python train.py --d_model=384 --norm_eps=1e-05 --bias="none" --tie_embeddings=false --init_std_qkv=0.0298
Each number is 500 + 40 x the weight over its row's rms, rounded and kept within 0 to 999. Layers, rows and columns count from 0. Numbers have three digits each. The size before them is the row's rms in percent of the matrix's.

# layer 13 MLP gate, 1024x384, rms 0.0646, rows 185-221, columns 128-255
098:514484496473499577479475505525491501524531512538511461543513511545500457582481501585473519515487543547467471576460474526401529460519468434465414460538467514518507486475498567486490453508443449560479530486530482520532415543457524525598488459529439479528518437494485448523410559510441475478510549487526502508488566556512444506531505467447536485540520492488503507557433465529555524571561
101:518442532494457540490476402536456498505519478481519493517435526518500592470551467525510559538515524536533544511501470502483502464478486535589512558492490540535525557561468519543526567464509509514536459480496460482616467504553605429504536535524524483467404492524488455463476414498444460488436405493476535542428515500477565550486484514520466498457473423429464496445479506503512571422503
102:473463481534519494471566554527460477558502542463565505510467476496508490506545521499424542455513428501470463482550450417488461503507418468494478495459522539473492505476428502482516454538575567506509507449533539476476521477435467479451455515541499454522483512500442538464454418515443429479446508448562478536509450563512449490524503551502527495534557502504515468541500440487476546485576
103:550466419480512425466504414537452524527506439537535482503519481494440533522514564487435481450466490435521504554495463553556488593512548548451501494496538485534496393539525471517533470549463498526427514549534465483488488482537451526470514523525491524586515469561563503505557465464458490507492468427464476489511451524492481490453498481530468421504515485560517417489491496455474520515513
096:488480396448489521400417517523468518478480534446527547564556552505499437483461458472459481474534487508447467522547476543477512509477421529507451516493473484522529471550527492448527563559542471530523527549483521577486488457554525501459482505494523564502407522448521564486507544517519479534508520539501556488470425506486399442452487551438496536522474481440462471504488496504469549489478
099:488508499499500447485536494499501475503475529495525508459520534501453476444552449543492485488566475562472555451546435488520561481553615508597533503509558486416461585484585606458537424490488492539521473516485483449440493495464517452549510511480531511505498478513492501565494408486499431542481493461481434507557568507465467517547489500517559485512493463479527491510489426532572486424536
100:507561476485501507496486480547532567457566524555497511517536556525515452534494520576471503500460496546530465458478467538454426550469573526437473481449501592559465519560459514529524407541523475439539580503519519429494485533532366495523418517508502516496470470479558438504455470490463506473539560509469443603508533528504469506491486513460499490539558430523497445477437528456487550528469
093:495519486515508460481406553572573516493538597535444509544418542481477543435510516517455522509520507512523490518528451526448456402498470523504524485462511411490518561425548530475497413370475551553547508476473512556446558440531491483521534475579563518549496485493426470515492543478474498545512561441526423453514562523490455529514513480568500499459479486504486505513555578500511463491520
098:491549488525447472446458500533549505538546426494526492515522556479511520520465506483473530501495490464445486510526454503538401421448476464523506489486533505473482434496485495447548554491485463572489449470574519499522521494488454519491540480537505490506445530489486565551518493585508438416518507468537495493542521474490494450542551542547582527467461475449489499485486510540447475467406
105:534514550523484517521492475568523517517464468533499484492428464423502463437516520428510590482474538534486458471492462462578481478463468433536517530498476546506554503441446468450535517544505561522536602515490508511450499438454404478495555524542494507526518516474533547538470454489450536541456529524509502558507412466492537460506476512571557509539518515495462471462465518481524543481480
103:536579443442509445552512523414547490470504523464509504482526490552551506479502467502496505494492482381455474530505466485496511511491457484490498450557483560503517489445501590502493449515505525436524489476441530433522530507517456427505503547460578499485454572550544518490444435480486464522491502447501471520461553502457503509437522536501542482473436584564513433476498532518530541565563
103:567499460501493546493503536509559529523538386442490546451469510485482504484495477563530533442463443494463543505490529536510489474462527497483502479523519492507488546485544493551574485603548498473513493505441557494466497467499477523523533504493474485564477446560548526506480522513514529500538525501518488583516555500453489417453576487525471498477525466535460574509485508552527508594491
105:594483504619525500510455459582466485533472481524500492516531489521441492542511477515586442519496513558445475442499483551496477520512529490500482513513586497469509522488472561444507534562530484469529480538564491488566503469453499537544448482548498508521516531442512458451535494442550502437475506514486430464475445549510542519478589435456507537530513463543518488409483545577464460482476
101:481573475536473482492467520494451507490514548512453482499458503503473597500520480545473514534490471488463443406496493415526526481481509515518513552511487476518536550487521433500499592592546535484525419496494557557449481553464491541446463468499511551477470454510477432514534513452449587452516496447410470465472472587535510545506573561535527440439549468452445521495525484513534509512535
096:556489478445379562540521432521536525448504540484493478518473519452456635486434453503549500546457433508469534501499516495528475478467515471427513496460485480508515547543524454448485499457529463520510529521489501527461517486520492497472547562528442475508508458486524417503549484458460564486514503487454548474502484520545483536577530510505451500456477500526545520459539546472500479526482
104:590546449528491456518478463490465468442543533468548482519513487506439398465491491554496507505468498470475507463553484472537490526522570446501479484538458494508491552534478514442501545531503514493522455496507536478613593432550465566472517485456454466517455534480495509486503448508530514440456492499454525510471533511552563557498575487529558461517515546529503514535447483543530611509544
101:523463485528542548519450535520539515442503429530470427551488503465486539519519428506479487483423564406517419492492470506494517547503542476515463475452510444537491460494529522504502505500513466544513551515510495553553497511552487466461514577501470545491493509482489507506510492496541474499438481477531533485484505499478480514532611422546475504449524558474559483475458518470624560594540
096:500541546426580474516522532489482466490428520489536509529536580541532534512495526440483499512497443461488509556506520503511542486496550517475560532471550402461420489517548570596444521446501463464509485454476537478444463513513510568518520549484570479464482572488502544478503472500472480471554546506444473594510547485458469431533441518440535435505546409466472463517570519563536501510536
100:538445431514517483544493539484482495496512486540527537444548578470522501543539500585425452491516485375480549480479477493459491497500465542576494500482550435582518486455575472465512447449510540474511541464432545586434485490517541498494513501417441536486567488512573452518413459448579501523468470526609477460512529459499513528489445530525568473523434450503498542529458548473515542476502
105:506567524511513523498568493485500572483477503475502515487516501494537472502479407539499432547513524511444447460466528497576499539422445551564423627449561453489522504518500522521481539521477502490524484518504510506482452503493554464525473477465548479479468475506484482404533539531480509465415443485454548499507506441553523500498544471529548550421496435525474535500536467505503471542507
101:574477548529577485427472550509480486417455446370449539541491434528523469505482477521459522520489495547475506491472558471512485444517515537482460525453546514510537510449450479498520523530506449496466527517455494482538473469517503479496511534447468486488464521468498496429505466538533551486547501514508531504500469516432457495485473469469513514556458372538533481516561526446519494509506
099:526481481489509469621486502510440550444502457491544563501463483512476572467404530519577485481522448447488537504501494442514483482541529408540532482501496540563459432563468496479557458464494504562538531495519548466477550510501493539447474509460579531468502510505525493458551508477492540458544472492507534521539560555558515522465485513485474506514451558492390450463499490532435476541489
103:442529488500587463467548394449505487471529565450435577491501496464505583478504465458507489483505500495524521522462491539422513549495486512550485471547549510546495518446497546503504505489513522431484448552487517561517457479522539454511506561471546446517490445506508462539509530551516458433498546448527479528500418559463491542506528577528504464482567518479477468499504446536573450470471
105:522492527532509544473530477391539541420463490555505467452482519481480501507445457533583527482513429456570490481465492522493580461536539569469460496490552425420455567486485500500513510489500538512452498520461492500507493496558471534530479620560483451507493552485498508485434507509462592532469510546476516482471475450494487455491509515463554469497541541514520500444495541494454485538544
098:512499542535525551554402477486482487502481499500522489425540487488503487494513581440511477472495489536415541496508507459504500571469433459475518504458498441471479559420482432521506461451560470452576491549476474461480493460462545526516537571532542423519457515529499464486549464509483553446492488506447432488517523502505535556583510516485471433517504535542551540455443554550437438655453
103:444583478449550533524484480493499519463521512425484506492540528564509491511490461555543483505526495517480500525462518547506503550447527602493509533527512520442525454514525414573530477550469492407494479462496454491492414483530526535563451501544464518479463413465551500450511443502484562497489493489409498477453419554518479453472542516433552551459517480423518537475536579587568494492487
101:480541426530523436481493483488554512400505544489494540449507493452504445520490552461521513529575493505557485532525481578452501426483486515532481514457536567556490483495505451503492516477502484488426490516576514455429510524546445458463467525489519503499458488405466530520479527498607489513487540559449448459542528476434514554510411483566470541458505402475511480528497501510591469449495
096:501569487457496500483517469505505476491550542490477508490582498491472478458528508544500523498498509468585515538500492502554535565518480447505522539508527532484448501533489479507501551512425490502495447472443567424537429498499588512542449521460550476592480546432585508429548495485492557534495501498542446579492508517508503553520455536470386552405511525504507496466521465456491434519492
102:550493529504483500478519493485492478524471413513587452553424451465540513548471510535480534396421506527586535532509538470490521503438542475511515461536469494434564403463494595444515506487546473586522439506522482475554503430460509523465536533516452502541538462440506524575574493502463479518455432499422512427485477533522496488563505457475488430419509481496533573497497504522542469490493
104:495466618448451466366529488514509539460567545490527534582462440485495473569500508478409511485585487449535535393513513418536499548498511476527495444425460468512537481530548532508553520491531531488547467533402535478548492492502409469559542457524506475460454556538512503416479427561474503461537454457505508549521447495494546495487470479458496451474527474550444490505529470451522535520513
099:513455479410500515521586507493488508531481536489570510538517492501479553435389416399477484578520513458513507467510540454474453478440559483486580566488495494509545415531434549479516412504478429455583540513534513496491373533486478440517469409499522534499546542536477486450520559524522486489426533480454526526504511471472460533504541495539435544548447507476511476514474512508543484561517
107:485506506542534542524472544485508498522545490396467533478474549483509536459453472516490529490533505510583587510521545498479526471474514452482504554585521493408523533492518429514465603514503504528512527496535516504479448496376432469491539492480506475516464518511493522565513528578456560513514409512510553458535509613509548487417501506544532521460507477496454501478601530448555469503491
101:519523467452509583461488437508505552343427582525494490547507520456467527489486524465505506503496456514460528558548542467459504503435516498457509465567522505532500445501562514491517506467506526485500507479524537549548451470478530454480575494520458462456584455481518492511562576553513482503463553554472527527469547489538519490496562521494523464456513536529512497507565559464394500488485
098:536568526471518513541456475472532569431485500448518503476546543492476506511481535458457476438517470481487593495490487430427453529524499542558491509442569424549491609410464544529473507522495475517549548549439486498461536512466474451444461549503530496445476545495510455480588505460532517471514431463435496534506503494474509518487416432482541554491518531502467473511504560460509458516511
092:476487479522595461471585534418483516531528528442536464442456506591562527477478510438504499487529491439538503572500511478533499539585491528529477539462558491495486487512555430535563559453505537513465552502469498507466497488509463485474559528474473492512482507481503479465508482499517505472448532421469538478521507475556551458440538490478494458451538442467466518493537468485521523581522
098:488504522482584502481483527543551513474511527448498510486517538483451514481508530457469508536488507436494478455475548572513480550527475482570500506417509468492433526450431526493528500525461436557474498534517557506465537495520420475462513508479543524602494552557560514489556512440453572529489510432505560533598541510541508522478588476539469543472498482419541516556459504516497473509482
099:539484539618477544512418554486561595582508553453505521574517489527516445458532402486486590434484499524450498486532444557495507514488479514493473526522541571572540448440428494421479469495522525561583525457457488486553458475474524502527625538552536501451543500508573508513539465512446544518473482557523462507497502509489471507500534498511613496484474536526501481448489459496495602558481
# layer 13 MLP up, 1024x384, rms 0.0658, rows 185-220, columns 128-255
095:561477508468479468472511499422564503502518489544450498490482551488450502507465489516542505511452493597457477475510459505513537492530531471534500481459471500528502433492492430513423470433496486560535591497561539551603433442554490499439505489442472404531437567520466560455533493519492538581489566433500509530493437492474496537495468549533520504510546507545533549516539614459494503451460
103:528484457488517463489598487543525519440514506510491479507523549493513538448438608456464474436493588472416477492505520507475546452531517589477543514504475511545458543523474441498447453553459459470480462506509525510477514555509478525500494550507556486539523624599500465535506470488505526544467558450486484538520449503504509465503492453493527470500508484591547505462534460528415486542536
099:509475452521432525433493541475559483553462409532515473492514466397495435486541461537418536429493408531508456563516571532545479505501502449496436489516513568546517553446422514446587476595528557508551497541544528580479493517488462476473529490531563532458500472559470514460455526509479488481504504457436468565471450534495523452554579502482513497532494580496466584542472513497501508514534
100:495535500510571463541539535499514484602590516465454452503443483510479522515502531570415471497505422556471465412588497517426563366534531488505481489448499543556488491434483471493468505503488433457548488572495447523502469530398473487502480571472532525434447487474488494449533504454470498494508528528513474425517499538541545462565533475498507529428480545538466497520573516542461513529485
099:448490460507501567534450524545498567527465484586477549495469493459483573517552493563528557529485562503486455525536449557503470493426528401424543408467571514465559533499498520487522466505463549427531574458498514510478502557540479449535576473554467422542485467449497490448454498480566430579491467538533499515489533599438553496520481492563517504535545437592506495512540446462567506530500
100:515545478516581478563489471477524466555574495562514440453507505460544423484525488472489514541492448509505550445437495469450439510520481484548499542523467505509495516481524530549541424506567568477470475580529537484475455523485411483512450512566499455554523473398497516474498454484527431601501425535524471496537515480506480516549442492451576432541563541509544465507462518511467456564497
100:512521497526478535509491524425450473467519461570499449450504504545581447494517490538490478529474501590530439417446510507516425536488526560465556498523523593482476544536523449493460492531481486524540479421447506479493446419458388569518509513489416491586553511494495439513465481531504550553562480491557534501555476555576498604428505497515473480543509466516543467485504471480538491551602
094:494512524503463481369427460503513518538463557518486509540441518511519514463509522613502526495448467459499582501511517467458532537507431568460478549498478620447434485469495428482533484516489455501474539443537511526503507457454520488629501525536492543517485527549500488500555598561456464513572482468490552516563517489561497514461477488454503514486519482484527497528509409499516510500526
103:482521545540455451472508434491535527498474514471536512498498543538502481540534531530433440530505518583472475464479546578534508502487541496476523576508524572432470499477545530489472483591506451528471463517512442398545450550499491476543491491492562561474487548453565461531481573443512410465500494503464509519547516456484465539495557461514535609515481471475490536477553559530512510506445
101:442450442518445556491507605443490564400476499521486509478590488511477550515470496512557469524475500523559510556521523509488449492581535471467526570412470513525423415499469471494513590570548440442565522453476473531528474568505494545493478482482478502453452542475519512482478497555456507463463396531475479510505504509492487538496446478516520493509530529447492538533537442530475478568600
100:532421509516474533473487484466523499464481488490518432474483472486432535489457454462453482440497502505492467363481508458553487525488498474512538478480511471536445466523505509483453539557532488534539546508464444513416461560531523498487540497495522580499570483496454437503511616547520529468469556473506525507525480480486499505500468375472453488515581476469506536488587462556428509579451
104:576484436494534518461468511466537534557510506438487435527425505444514486466447562527501554551471527486481545472499467543461536523468481513599495457511499533520488449505444516564504471473525442487477491514442607528533522541567544523525455490531547526499471467440491547576522479507486487561521424528479447583528473508518414375522501592404458543508523512525466397482501490507579525447526
102:526559538438477520543509549529452482548513509518527486457525492569503459442541514431534526465467525550468509498558500494460512531516544521495511499530495446456537427468439513415467425543502477505578574544500412446515515528482532528477488511538440495504479458499532496439478488456514517498497458452446472526451483516471517542537428444427441529477500475519542519546474524488513557541587
104:447515583512542418472556418522416491438517421552473448528422419551558482494548509501486500494415456515463510515439489479521520466469548540527517462426443505522498455531406549494497482517542482475593535500537488561525542524493546481527491426508406460511511498518516496563501521451510521415514484469556485555531503484527484523518487456498565509484491459437516480502525520480422507579517
100:533462601539527406439470506473444461540496442526484500503504593604572471523589599505535513452479528479490547531452471569549505485484495494573473462469519499522493469507540538455552488511417568522498495518514489451475494481519515483494410506471523507488472538452465507508497472509507459444482464513521455513388524544473460501445571532458589532534515506403512454549523506539521516479521
103:592453473483496486529467508489532472412537481471508523525447532464488529420609535522451544474432484478497458466451474488537458489548449526560507481422525539552450470590579569521506411455412469493489462425580470504562551511485549494479503495484564531501488575487482514425528507512536500574511534551515460565507503462534495492507496510489525461534457415408523437491492506464539519530509
100:544469452524480571453475436533435530533514486503485495520533448493458509444530504585507503491479525441521535540451523489453466542497487550437574577526563520550473575516511521441450467596488542471485425519517507537509493545536530489521457547516554479546437493487431530494489427486530515487545474519519510504520469446457467518480538534475517440598529459533430482579476538494445456498516
098:443533508499446467499373447514558564491537485493556464482511448487531536518533484477489508425515599481519551453500553504563529481551486559520508484479470460517506586466486465500597479473499478511449555507508526550496434479509483495456481551519476512538442430509516549522540465559509510552478410505564490469462538462548582458492486469471397510483493520425515507476448462475498431471478
100:447516423523477554446442427526549436487429543492484574559546514451502538559492488453479486528524520471438508448607434473514505422512424549498388490551526500573486561449515527490441501530500470593504564484514505492475528496498484526468475567579497557522438514469469523466446478387491562496442534485572489522464458525412527476562487467526454440569549549457522509459487540475465490498511
100:479557538457488464479490525531474552522435449560498518521568462479474600418588512529461530521498507523498502546529428498469535484514531540467572493519496535529574454523465523507479548513560512535458477494462526473460515437459461492596531513488520426502515540494459497485448443482522466507541466399437508532520509481514510522490477500458506529474477434424430503498633504491441581514519
104:521468475592500490461470504492523551549454478451435522511495586455435476471456443542512524486487509468454467527601499514485460546459504472576477513500481504496531464451433539496537476449478480532524449536510510527533519554518569485509502523492462517482488547474505545520475567541503531510519511510588484513483519488482492472495467502504513478491406458523518506503534478505568541469422
102:536439495521453512492523435502460498534474459475532455518557489493522456553491514538529493465524474566478553479450581515498500507516551475512511520441558564450518441499583513479579547499478474490462542526517540481519439509540447545458466474518532497566442460498507397526567461463454562520468521503488540488464494541475502510525477517560490507451486527510412524466489475516534554396488
100:509507517495545505495482498449467490585479536554541520537526514518504506484451494486457501474460411491454511516546593493509585498487610501557500584510459462552453465596499489477526503502431529454496507519512528557492551416471501472532483501488540567479482600509522528550550445492484446559498522583457447461504516466523520492531496468565454454557486516548434430491460599454499491520503
103:447546480489556531504507391504579593384443554490542423509492572518519481548535494476544530467518529560510521538516492521436532495519543489509454482466521434498444477515545554480546532531467468510480535475492440446574508446403454528514504490502446488500468516484517556419511523527540461505459429426461536569479522520421526515471520426537458412464570461535504497541485502535463539514518
098:473594556467542535498554523504505498513494507593472525490503479465544527511536519459482559498511444441515517469532500568543436532510457514523487523562445482468545513446515536552537481485520474567462582417501486446508564535492512486468475530427525501570413579428489550532520489487520497545514514530549558429478480525471492443424488548530520571477506459455520466462557501509522550441467
104:464492475484524484539486494433441484515506512419504483542488466466510510459553539495527568522543486522518486475588541552444510542505514506558496515498461591464478514494469462480601408487481500485451513565472471421486563488528512517458434553489474503443531502485486531504523497461406465480493501516544495605514575467521498476519444516448513519429480468508494522434381554458463468530498
098:523435437529463441441480465490495493549474531420535562541416458538520498501463519482460510521452470444465551492516534421510515448454516542491471470488484514512536481508513560527471550484479426500523522498618454526576513481563511539545571473502493506516442506522542581549493509549468511534499450498547490466484548461504454523514571554537461512459542515419507464493533516598558432519528
097:499458494484412533438526486527537554491451519393407514511529505439491549514545507477554531559584524506489537519418434477549512482576481463491493491593556506484501541465464546494536422461497508485492472499473541444579479566469484523461489495480494501465534554492499545554511453530512520509490432476519463549499560497466447522391592525511589472529521444518464493469506508467496491504468
095:536508440527541515552492508552561538501506490511501550417505507550518480472500451441464496565449525497597502447587543547587648521496499489510546511525465475470485483579514516424495488424501494493543476486527415420503446498479513444460575464487486469505576542518414479444488533413445455578458533445498529392445524513477464523499484493499529469424494487520459541525469508558518464467475
103:553580510439514499557528486529595563495533531506509484453486532447471555501547530510483481498498409484597570513515573506456472459477499483477524553505484483453447474477485500527499470495528529496507459590469476442476579496468581510569577479418561484453454561519510535515483560441498440498544498506466447488515478495577467531463485425525414524468493475491488531546498506422420427484418
098:560471515388547405530467538509481499500476443492509433475481521529557468448516567525477458446552487461536503525566528430476475456540533446538487498499566490526516522482467528512510514525552428532461560431464522419522532521530482503488521480490475438521503527479529434554446518511561575563513489541536546508517460562490459495470525388518584461427475488446521440468526536524518509487471
105:446535534438469475492478491596560500603453502516496449501512480536570361467492529478463457536524459416434435442455492547505519501530430562509451559507506453537464428453536538477546531527541513559507502524471539488502528485481524454572538575491520446487479534525492528447448508529518533506511477593506506487484421517485516507482521455481464525461515456536523549533501464507495497515485
103:489587479529482484534554524559444507433501478529552557524419509561528436545498519501499450519520550452548536480494505543510480471500547515525530449459391446471459554474492451452485493500578516457480515466463447533477512470525569513493499465572475498496525461513475517510448445493553584484461516460455460505549544515455477553554420435467546524524490465473590503433513457521498511518438
097:480489447474489460414556472480567534559507547496550528495463437515518492500484516479491470496500529412496480538539485516478498488456539463498531577503541566492514539474487452459560452560498522489467426507594557523480520474483533465508472499507440466507540454482515548459551467482475439531490489486487505424529501444508423466441508441450488480572528492510485458499471515482540519564472
096:537501480498469507479468467474561546495558496499481533546490571428419540499519459467534509520511484521509461450516401545528523494521485456526466548506531506456491528540476476439489433561425431440502545507445532448485504557551497459475528598479458580478526521488458444451477503445529501444562472567515480501507491440542530550561500493442412461543539582520529497485458545450494428531453
097:442517478505459487481512509467520618510487518474510492563551444491537548498537439451506472501543523519468471481527519486467518484539549512456470483495515431488450543479492446541532550504510494461451462472573446508519493480477577496520471541487407522474511564458539460464463409601502475474611545455571533584489481547493490451528471506502538516473500492480463504542519431443519415554549
# layer 13 MLP down (transposed), 1024x384, rms 0.0603, rows 185-220, columns 128-255
094:504497464465507488478527475476435520474500516528588522562480492555496442484468471510501491456472480466484454476488507531459522484584491479509535530468439453526445539496476497473436482537502455568522518496496447464465525476500571542514507475428548484499507481513561483455444503541496538538466520487501449546526520493518509442544576460480587466453491537511464544537498444477522511530517
101:520461496473450488560509532492520538521525476525441501532454553517471493536507472492489527526516381441511582503570521509507531539536493439547514499602551439487501377458473534456537518559484519471522493528505452463582494503468577487529559512534496499505491560518501540515433514495486481432480466501484507556516549475460485509500478533442530537516515546492563458463480521526508535458474
103:557539563466417484483474492538492570513496461521456511547518482485551421431521499509495528455464504502548449473491465485568477512512459473515468523532539517557531437441429493545594493539509555443496487570501458506521537529464499460577473500505440500493442570516531526441529531486459574421429507494529512516506585484531484430573496502581575522489540487504513518563508497475526456464466
100:509526467517460530519449498540578511488492554470526538478479502531494549505577356503543455549497464485503532466543528552539518482517521493464500517501450541470503477484508526472500404497497515475439408494586458544559522563491501467504461544577458508476479487461469491559445454468453501518571563507541523529450506483440536483475519549508496546531450502487439536517402493473528533538515
097:469536576504458519544493497497509507497495495494507543499604581496525455517473502479431471529534487489473478464524539513575485476392540456551568534545458486496563447459545505498527598484460510570490524506473489523526485578487480452457566464445505475515525490514526513451501528471518514515481484537533544456495440510521441512461489444472498534506482478439509504476486474499579453505520
099:490530523475501485502501545461549508509487496609508500453486560526532414510505560459488509492490453469469585575442549474530481539512464469498493545513522487492556551505472502474496516477462490540449488487541454515490519539445471517513490503445514477466590504496555471462406456486505539468433450490539569457414529484548503518569564543509470474491499548522488478466493536507520473458443
098:515560500570443522494532411499488536509523493537454523485466558497548467557527440460423509501487502505569518476438522516538511490518453443523501517387553511511383542519495519557484488488493444416474478505451540408533511465512514511489458489445456486493445517465426489506428486504552468518512476541451519501500556519580445490479442526492470567543511488550511522441488535461480479479429
095:441519522481455521525498521510471547568480550487474528525537461497512429509521576562457529504465470464485483507484532511501548573540432528498497507450502476448415517529516537476560441484418497511526419483505462516510466501544440552492485595498457479507478496491497488510440480515454520547502456549475596517505575477450523426430539530438500497560586506529533502507518527509546484548421
101:526486539490504476502572468606517495478538525560528467492530448532499475518515575534535477471503362410513486550489438498539450480499428469480477444499450528481518492476542514494519524456447490517439491552458536475559512463498481493480426479479465499460555498472481443503549442508420527504512454541466523514470497497517532502515441481515512466538475474498517535484542472488484501523484
100:453524441484508495520463430469531559526496492549486523501521491466495475473512510493538555530497499538524469602508474455466505558446544517543520462447489499401503454507401519521515506551518494492489473446487482513483494514494503562496551473484470545590447532464528489514542527558520532520558482514489419420516496467527513541477458506451429561450522484503571422564513483532580548412547
101:483548546498505534467551489466533447538538495512526412579488555486510485561461473457459464533559533511446506452570468427462402514427562536458600556516496460499512499450489527502486504534480501589545519490529440475488456496598471509518501486489480540517553496549468509530571492494481513479473627422561494508552547540516533472546440431530498585481477533525524504469436408572535457485532
104:530564426407493496501537480534461565535538549441531528568482525483535450450450513488505467506486434457598464513520504472409504573588449450565609503473483528486482569585479482471432509531509473502578499537443507463539465506555527553460462511424564479506515511485516431516511499476563502531513522514395510529556493502536484485519489548497498484539490463513488459496429474490463501431487
102:490548516493512505497485501409445515488520499508482518524595537526472508503515470517518561504552558468496455471402543546505458513541434460540529481482547466498501559508495553440549551520490514501487479475485493566585528452517473507529501565526481513458458536531551481467450450502509529499470508525486500428542514528559510521561529480470525529441500504454518454503382540488553513447542
103:442494497494512425528512487438495440508517501494585497506511508488483507447530511487515538492456465509456448457478466555541528479548472542555437427495484479409509532511468566535548486497476507470563509529534473610486481557515499528530499482513376473481497386538494510490493486464548505427558498544478474468473579527585520431532432450509560497562441513537536539522527517460485546420524
100:501472562575477485525487528481474480503547505514531435482514542462425485483582492501533531560419504503532509447469467446526478499499462515543548523486499503510455489562475519502488467502525536525369474550533462507578421555467532484492541515470436496600563519516527526547538538507519434513489436467544522501477512501546541513497516468521568455507458510495459472418512502509478476478504
101:453460578535575463537409475472445524504449539517506479545453532523534522520485492557506494547535481509483478478448503465540504479462544440524520461527488473437509568509506547517508474539532461454496378509482436480619497511505514483526505559529524481407467509464432499481600533454452456505465500510531468486508537493550540495503519542481499532445488465475489488513493499442577457503460
100:569477518468477553462545514501574520492463519550452491466555473527509498454508487468408494484501473490440492463513504501490506476430522480495481480523493526400476517505539454457491586458473486567529500454503549460496470511524496516476508559510453501516490553456529450460536527506490519519479443486510547505497475557430511558435517535562564545469443472526520482493477570534546522453477
099:542479517523452435533497398561525556522581483504502478482498464551576494500540540481543492500487506490516467480520454446527513500546537478477455529518513418519487477483544454425547515490497490514501469446537610527459496463497458465543463507499478493508483496438432507508510465613408476443605583415535535595501451509516467499564540504478488449541483477445476466518485521501512561526469
102:468538485535523519512417487604483507443485526476465485494463501486509505510494470456445591584442477571413485496521466512532478495526487492464517570479521430496498446571493504477495479493517512531465416519500483566541513526441546508468516512518517516538479485472424457443467504508444568480444494470497522493511469493532483482485481559565544444519484572544524539487505597532526438514495
100:504503562508495505519538464523422528475480501594558537501536571507421519555478460532499486552464513505535516495486556483504502524473509530527478544519484550465498554456493471506487496542503484454454522491439518542530475497473561427514525434471476433478540519456478524475522538552522485532516452495508517454538547463571474441478499504524519486497510504505456504489455496480528448524548
101:463508422512470452462484481474481514430469470542496505521543552483446462530485527542505483576487584528582514431555510493556526452506455478504525566484489438490504550493437433446545532477477503526475423546480566526502480500492538573528476537495551492475508499554469424544463530464418519505477520415481579506537526511510560471494552458501531493465512528584467486496543531591505524549454
101:456525515503487479579504446506434519543425518492579500542489467444432441482512477520455476496500522487485543476489600518468533468545573407544553484508473466489477550464540521466495518538513488562480517437439568550480429510528550487506502457537520556530553496475433552430537552563504502510439504536500507477462479521447489452558518440492495489384589481508512449397476424472527481456578
097:517491526510478475516487446504483474482525445469469498583549493504508502470522571472596514580479518520511440536511504450516484455553549501519416561567500480526472495504494470504531536448517441459511511508537615563489546511523497464548443459544539514421508481444477492523474500522463484522490458505490436439511528512410548490504523546561447502473520521547478476542513532465569494420540
103:396527476532502448475522481467528568533405437533480467539468502541486509514537484529494548520452450556594504417572480474546521466490453477536484452484442446524482352452440561513451553488513511497484480459482496471554482406418460522473495532551498516550458492544542481486525521538505489446570551537489464506473486586427521510563441515482459501430501457459498454493447545511506540463555
099:482464427546465488458523510516447553447411551472488533517532451530504428470480504508559498585529485454488514531540521500468549468475512493538574542591529494544461454543516484542539519445472490485476460532558513549454446476483498493474510496448465551533471482431529506595555498496507479580561498448429536501461577532454410534456496515473493458449528576477526556540492536536472557421509
106:500500505494471415483516492502517495454544426514506565495516470578520504586526609492497513504534475543475536454505543449431468514501405477516489642462469518492504512494507513506518511485478548561480428519505524552525511460491555543539563521544442548429500554497540492509521597527485519515417488496470542503503538454488531534437542493443475456499599558515483520515475541471505456518476
099:461482516483498468493499560493439455475564505516553472512492432459508531521516492503504491521498567518416477544482436480502479531542435460506540571462475473510495464567496433506491533467521502454536459483556489487499566550526559474519481463464517524434544493523536535461566537484512467488524510447475511507530497507465399486471475537538518511549504482491469485481483530543436495514551
096:466481572600512530464459492496537508458532491447512519467574457487487484410507443478521487452500586518467478512546433505501516462536486567475516525497485530475503479455431612510543495582516462496520453400503474507528523531513503427504478500471452449537465577478493482499538509514553456507585463530551491494469438464518511517403542583478450522526415569517562544528488493474472466513515
098:462525595529596527528496525543553538516520458531441567510450450537535466499464543502514475533541454493566550456500462435507559456512436554416528510474500511527510597514556483475470538524533532553526479466539479507493431455479452520572480590473500423459530526484561530424504427521495528524438566519501520536576465491526483430442506428485526467450532472524359482490537475512478478579549
104:495503531508463509484433469510480498517440481529484520523547500531506489512528507546529592508469559468561490534505502413528477499386491525486449429578465486496526469448474517484458469564510480524469496527494446485521534551433470456477464565507546548495501497546523597540479508484495521520473508505505520490551423532481447524506481519453449541526490489473528480480443534502529520498467
100:360542495501474542502622498483511560545552480512512524558502482474477417481487553425460521461472494495533573543550464509457479539501561470491441517481475510492508516493538514517562387479502489536520475468547534551476498499514587474444453505500495542459553550526549526507515455568510463540438540519527535520580520430503414478476561549467443545539499486489515490512522477436508443523505
102:489525517508515515442526447534541509491434482467531515415529524487483486440496474514459495516479491437486502498493508422599543520448476470520548491520517461487439479438437518522478486554450550532525575536490454462513486487493511529511542568423452476437513485530560437477516547466479544457485535494428492526500537568472475462517420528521509536502403526517522528602468569497483472542492
103:439527543618516440527521442528545538536451527480584492487448497562514535481494460566502507522561515474514508496448478555541468502485457486484529554516502494508535525484478467459518489567473473544508574514477477542515502490491510476474503508536499519480449474535498464470455521492527507500564484555578454497522484546549515494499472585512556480585486523484563493487540521474558522535359
101:510570493433544466516492490465487476511531443439532531460531569450535640561464460506480502498498560477482498512438554470482514542560506541534499483518516493489416563468463490543466445555526474454528529474477590520528499495507493462447516511475575449504510537473491500544496497474469441463530433468425558502436482477455506462470446479495506576533506518483465490423543514500507522483510
094:524551446502521507498465497468508469521561492503494482489489545524492499514495465506499534449564479523424466496477527609494555513446414574485527494470466520564482485511480533502473532455479432555484463499468563529510530504525509491549517532466551524457460482557486552435487504502519438494423472501553538505461553506528520399531459491466570539500499484408496517490559532516509435533522
098:544479510511515505453510471540566537451462588561511544543560526489554544519561517463535487490454482480483474558484525480464463502474532551448439486445514456511477489479488425527499505510513484522491528488508528507542503470498514510608526536509507600510435508450508491535556533495498474534521474452570540458423501543438440445539500451552486542475476440503494452490410479521489505561473